Weights of a small transformer language model: MLP 4608 GELU, 148M parameters.
Each number is 128 + 32 x the weight over its row's rms, rounded and kept within 0 to 255. Layers, rows and columns count from 0. Numbers have three digits each. The size before them is the row's rms in percent of the matrix's.

# layer 6 attention value, 768x768, rms 0.0267, rows 673-767, columns 0-63
095:153146063146110120159101154060150127126119117111169204108087085151106102151102115188147147143109141067100107081104145112148115128123123134131134138102112138157152160103064192126127086082128181
095:136126148162122163139156122161142139122103107147152176128129182161117130137092139096142144103136087133106158085072092095164164120120182153058157173109112107129120143162120080115103122051143139
091:105153106141128109141090077120158136166153122138136078120117142124093125135099056105116184126148099171100136106149161143095124111149118120147125135149067103107126109139126105162134047066188154
100:121229113148101194095198180091070086116098088096142155148124083158089128112168124172161148176157161101161108123155140200092107127080089150088143171091144105109127137176165142106142155122156156
094:086089134147134102143156137110110170101120118115109093193147137128178111180143136165056098080077176154114126189150089108134129136098099123191143129121097128161146128119140161162122092139088147
100:159125186170132179188082086090087185108115181126141160092110062124172086129160095128119134093109137118143119103147098145145136130111126089111140156160107062132140180144211124106099122123144135
095:173105156135104152127149137181184090119169150129128138101134162099078151117158141157144110086136149105161175081139087092139109095139140108154147068105146165075091127137103163098087106124073120
099:069165117138148121168129131136127134071181103151139106122192112137135137124120053185105163085127201095164093110185133131087086107157131140148110172170113123163154129146113113178132124120052105
097:237105109129090130133137077134115067178134144152115116149105109134113126133098109125180158115066104137124120158126130177116115147139108167107183144168152109147120153097101143112110107163184175
100:107135108144125163091145163140166146140099145130112143073152143168105142096096080145070087099166179095027097153173158072164133158165111128139145134192104054116033127123161101101109198119106129
093:129152119195149136167122083088081167156206087115069113094093116147071111093053159167148065095134119067158174180121121159076157151130129177137123131110133134102080118172088115100103086128119120
099:097099099219181139112099101095127122139145150094121157182155120182118094106086162169156146170135148093105120146158155129102146105124110146075086100120121120159052115132064104075135148113130142
094:084055133100217104114090107086168121086112106165089157211132149119169204120209124095172145228176125143100148132159128178098148073155114065125170131138146141099120156104203162156162148154132164
095:129108188150145097064094132160132100130100130121067178162182131126145148118121163179138045090113140168057167131090146057175214117193162118097125126114053145164195136157103171113093053190130076
093:133126156132168140132156121176122116091150152110179116189087108159131166140096138130136131112085175081102156119111129112117116147121103117135116107099167197092096166148082147127084112155058145
101:122165155062152156188168093085128123159132078114087086147141153127130142154180149122161210092158130150171116154159161202162148166117134159173215116183116116155102144085173106101141122158183163
100:037116118102110148131087069084139165112138154123212116134146069099156138106161121108145163125180147113089123076123129143106073117105048146184123145194157052133125098075108126128122185055112174
099:120148168092157119103153167145109105142140097118093167179147139079111118159173203069071145143165139201079098125130099124100141113156191138181111094054155072165156096118091122127185130144136086
097:147116135141098143132155178085167130129122158112130143074039078195119131161169160135153121093136136113093086109112159102140167185149068128107164080149127112222138141152140136129157087181164123
097:184127113103043141179116130190123164135128157172117141108094121104104136130114119099108182114141070093090165146097137155106160164152154127161115177115132144103104153057135132071148137042133129
098:164166131187132202146089130117100086114130070116173168163151134183144140117096134089194178148154116084110143105148086137172145117111108159132128165146105165085100109153108175132160141149079155
100:135125125063141127118102134127194165077171108087166130210143098133165123162159074122134134152125101120159150088174140120144094132097068143158160134134136128080129090101159113139140149088084109
096:197107104143107054098142156174134072129150138107073142111108190131149178135107165069099082066103152155169156133063147141143124123135140108147166131134129110157182160112146135092174134117142131
098:083111078114137095088138129148129183134182121166080118021113129132162158116089131141166133144168109202181092148161162163169098143074122116101123172126152161130125079166092091136122174174112136
099:137151134148134110132103104102121180143122143136128085128100159191156092131138075132075147125138171087058092166131153169142128144106062074151146119134114069156131117162120112127119168023154142
099:140121156124102178143053105098091137081129169100103121115130100140140125085112095079078201167179147159074086113094137116127195121134143145187147124154154129080132094082115163133082111137131123
094:100101065089114119119104156059117167134050160132104136172137185053104103155104123092154156179134188099151101106092118160122122077076087140079136127118089117172189153103084160126132097113151164
096:161143106182150140139152130170080140104133123103145104057156203208134163126080160121115168134100097112198140174169211170120105199111127137148138146132149163093132123081082087140190119121166117
101:115111222065158165132135182183104130113087163131133082166131033151097116102098097169099145101125102187106139135136158115115131121133122127129151137133130150179199124140137154141148174209045170
090:066101107106139168153155157128162116139141147127148153134148122150099139108207132197199182136175160081081160056137180077140121069122164156136147156106131158135187128021123172102203155124108119
094:116188155134155117155180078123073117165164116096078097114127149156138123143107091172121115153197125158146101130167072142137126148117092154161151104161151131167121116167117133137175142150166135
098:204128187083113085171116127192158106129039087169030192228153134167112116121099089129084129172126157124157195150069123110102172151151117123137167160112141178116053117126150112182113103136171152
098:110105115132055157146151137053174146146132134133163150139135106176108054114134105133140133157168172145134130097116138111174113143104150102148101117188136200136161152084145126092140151100149112
096:115116155170168124103097159177180121126157172084156179159154112123178100113105138161095139133140126138090176108135092081149168110169094152175154178095135159171125092186132107122050214194149113
097:117133137161148091126182153110099108104163100113118138217104104168104159144056135096161178244109111082152082102178109109106200163187090154131124191117150121140099130087155160135119078154050162
097:158164069130096135170121143135181214089090094109077116109131114113084087091136118140157122108211153147165114124117082152124134138086103099083109165129058101089139140117161125118134093102082136
100:115165178131103070132106123224088095148104143151095164097068149127104129106122138094137129128105117135138167124135142144131120126142153126090114112134178156142120094120114118098179137084072089
101:113096144094099138055109182132178121135130133098134126118093077130129172153159151141160139121142105172139116093132132105142070077100181170123142137142099128143200105159096107095161114182096161
100:098171118128104144146136148120127147143147136148112133125069173095125095097182109135112119107091085068163123156077128097092138130145128143118150129164147176094175219142129127094116131203126132
096:056132131150162130133110135083085052102100167124101108116144111123130155130162104125118042122142165153119126129180095151147108138108131135102087178110105132092106138137157167146145163171145136
100:140106136110137140075176106099114105133209053116095125120141130152165096122195138091190123138106139077113121099138100134152127109125141082099171165129100129125188136205146155143167116165146144
101:190116075123062076203106164173099085083187105140172169129110086127112193131055168136186186187142132144212128177061146136117105144150129120176123075155170135101085113163157165119104136161079133
095:130182100132084146188127102112162202129094085145168162161125176137120053128128110058178147111055106114151148215126144166169161115160082143136163136119141127112194165183139150097113150101116083
098:065114144113105102168112096175184121132141112112099100078145096112154104121124103113125178152201115166092088168114149210149186096097138121135117154112100177109187140068119123119143050200210121
091:129120193129099152131124122174097151109114121083091197101066068104175151096076113156080138107080115157136193163155091132138136114180142113087145166119110096143144126098134119120113168113136127
097:093117191120124146187164154113122072147100148158095093156154054105149104145193066168146204099126067130183148134164184129122161143135149126108163104110159114106102136145145109147165147151117153
095:088146076118136191101066103104126128099162113145102177122150104111106139156169134161076151119229203204118073108110084122130160178139118154124117153129134158105132152126118120079125171151125156
102:164111033129203126107133199104083133096162132097102109146135140119133129144172087180177146174157148162138137128173102101143141109206099166163179183121144113122144155089153142102163086218212109
098:162128156176133063204118142164195156081138144102134087171128091110114168139120067071148129155120106169179087100139176149140149156118123144143166106120127139116156114090189157108138054150116167
100:103116084082073126112105152094228138167117158130123119133061137087166221106140131190131148008125146154161152101142098118135122117091139121131131158167121086134162147156081082117163187146142115
092:156117177113050131102182143166131119152152155181103158091120137041144117109110194108108113086073125155131156119083077138095132085135162148098112094065173120191187128106133157065120059105126100
095:100110087133110132110159146147158118117124209106125093142102154093134143088104126115125104157122117145097083124178163113122118144112127171135148133129143122147154100190180136109099087097189131
094:165133119125175065077137131134125155124153163127113092166105139109113157139145142115154150145133115116089098119141158127173110067102116128202152119144129090058098122167129117135114138174148179
100:121138179123160168122101146151197133157061126166132161153160173102144141087103209094060117166069114113153108135059135148097153118111191155077039109124185157098183075137131139145135106159109112
096:121142137147187056166165128170145087143126121095111135119069089193161161132088172166184142132139141043154080083113192165079093145170105155106108118125146068122122110156100115124094120117162137
097:065101138100122124179131119139158119127125175114175118114095077145117118151116071113136114132138143102129122076143145070159096154068090123084162172086127188149128104097096118161043138169166098
095:148120128114097120193106110139165093162152121158136156119103121124087112166129120178173131178168127167165092084163104082121164122142072139055137133104166149132152145173093125153180119163208155
097:147147084072169133159107116124076181114126124122142110175020147094152137102095162114134126109155181119160088111144105132129150142176171120099167111158131187148111152067147132161100095160114126
095:136117125159143122168149131146161125142122194092143110173161083233064122125153119143159113128126167122138087180213137086111175148117139129122151180124128194158112127145115053094111083111081139
094:062124105192132157090126131156109157126110162075156137169117083077140107133117093147157153084155102154121137111130130139147124155107150152143149096114141131102177086152084146115122085139060144
098:163182127133119114129124188119120131131144107110123150086103089116118091122114133157152108089162124140179095107125161164164162118137096129115102117127170183129093155105167162114152093130150081
096:135119212145146113145187145163206112134140093141120116146148162122167129141097118182195139161150126119147134177083066130095134157097160094128135162107112154131103140144117142130145177131130154
095:171077142089125065140148102140123059165144112118169132110139107084079148130153177114074124123066083173196174084103131219137132128121174116132135124151127098142103133109131125153139190201166103
101:102162158123097160154110100143072160122197116135168099127215138154154098123046108149087183179190101128111108075100083130154071093128106085112182152109144152120157153123159152112021106142105180
099:107153152162165129149154135102117070132169166094137105152111097118119088139116150124126138100125132122116068139151119130099144149116159159088134103131121170132107165159078159127156116082145124
097:131113180110120106030097112125095169156118184107117114185161070094159100130095103172159159110157125149181091089161135097167163182127128085139131124072137082103099110118130153102080116107118158
098:105140162122200199135100159088065194117126167120075132111124099150160163122146102167131060153155162125129103146155113140136120137162165079120125157121124083143133099150112109149108092161132117
090:172065105067060111143154105077114172152162139126081108146144148101168115149118099044136127168157126144124099138094059081133117162175116145176129161171100085135062097110164158079082112150120173
097:116127154158178158078126142116077107145103179114131142121162108097127152070163055172073100126099110127094212164102156144117170111168108056187116083079096126140112120169126097188094163204050119
101:158100130183107122151105079111124090146128142094110117213118114165085160136110168159184083183173073139127145086076028124142121124082089124111119103088137148107110138117112147102086065104117143
089:132113097136127125094100131120129140115185088130118144114125148164149110163058156135103135178077139149073130088111153190067136133116147125173169167086134098135112148129144104141096135115116130
096:125174124146066095093158134127037182120106102113162141139110072047102147103135107131112144109135080101162154113166131137160074161147122123207128148150111079077130114126128150146110201116178134
096:128116102151071164099104132117096177130145126139152150221066147147115152095184139110175133122142116133166137139136129108172075122123223149120119092166124194050143179096158146121070203165142114
098:132137115091139086152099096102129138160097142138172080124127065118122124114128122115153128178151098118107142150095147113169130138138171088060126118132116093166158118133188150109131119110136225
100:141097145165193173124127097117098134138121128097166144149135111119146107141146084077106137122145137179145135132163081099123117134140159098137148096059124162115160088141157074130055080090031147
094:109186116044068101155094119071058090127157155133089139148102155122100129130113144133153163139149097188117129084100142152133117126144180110127140120112142151106093094082148074094133087122136109
098:128136135081111096071085126071156050187095117126112131099135185119099146149143153174148116173101125194115147111108123136138113160112200138125152104097136170121150137079167148114126061119158111
096:151128111136160130139109164120119108083122195111165094131104179103091122131130114159039100107101197181113139119127073048123115077138120109117123097162143100129172165058086108111143171132092112
095:097123193022123158171131120097064165112102126147176141025148190093170101103109058082140114120107086114099123120122175117095096098137151132187072129147143106205168189120111089166156127167098151
096:150143156148111090042186142125100087130079127171136139214176158123111187123103130191090101118072160148128095175101111104097114113144172127141091138141106141096124150156086144156138119133156127
098:166121090155125088127140118093144132144101117135063136091177099142119105106153095171119155047161164190135088114105089197130148117138097146177103124126129145102036167096144129127160168169077140
100:127114148104095115178135183164117057133148135132172139115137122133098183115095113101111098126086105126167109160176174123174167098130140183127150109126150165166164146173096132154081097132122150
098:142153038094138156117162121117125174153119142206133159101111207118093146091079063114102173156106158091129139108081117133146110105146165172128111147120117085118129119082187099073114121093164120
099:156136136146176067080107129126188185138180099162101135147121150145141109096144055112166083111124098138133159144130129115111109120203102107152129130182155150144110129080150164129100144138200090
097:142144113127100082126185130126087093114148122149069140119167105133127056153162128161091190085095078146125122127140074094130126131135126126149145134131156107155104154131092169124129068160093122
095:096163141134117115156110207167133158084114136091126131138137088127113142115125099167129110107172187070179122081139168079131105127082166157120087156148151083105131113129152143110130079131106146
093:091148133093136137113096125164120119134154104084056091076154085099143124127114171127155152158115105140139136026155112126141157084132167140133196166136154105168088132076069120118131132161156122
094:129137134095182108129182100118108135164148057154083058058139153129155098138082084137177151085138129165112124125149139174100193075118112165110154143130172113129096101122072160083156163163079127
094:151122119100089141158105117124094174092112158139165113137164055139117067135131102125121155165151089148161154191125101160105104165075206176080115101131137134137209070074101149180156100117060123
098:182084134132124139164154162132190129118125193144095079124085096115119158165199113062149132155109124060161078141140174126069110181163146110120189058139105138128148145117124084140135141132148157
099:149095173115107111102137126108180113093102086130063114162169109071085148154152141159104114120207155088094176136183124214132154089102132142150093117136154086141175162148099141159061171152156129
095:108112190144210125132193157124103129119174121124126106108182106125077148082094065120156154104097132139136094039126165128129140116103127062136171120116143179126133135096071077135135113125094114
091:167126089111116168139143078184159126117219150146164133041149168178166153126085151130132140142079135099102154179130149133181119141156142111163166101130175196154100167116093110080112163166168069
099:126149096110156082101146181113054116102130162100154066123110126137133153151082080123146177084143141150145124097221163077179222096130124170108185058100168176109210157085114095170085125191111123
100:154120191110123113130149120111093127160098120112121108187093110093116169092167105071072117178057112118108079124129153131107169145120099179137115159171124155089154149118140123165158083135127076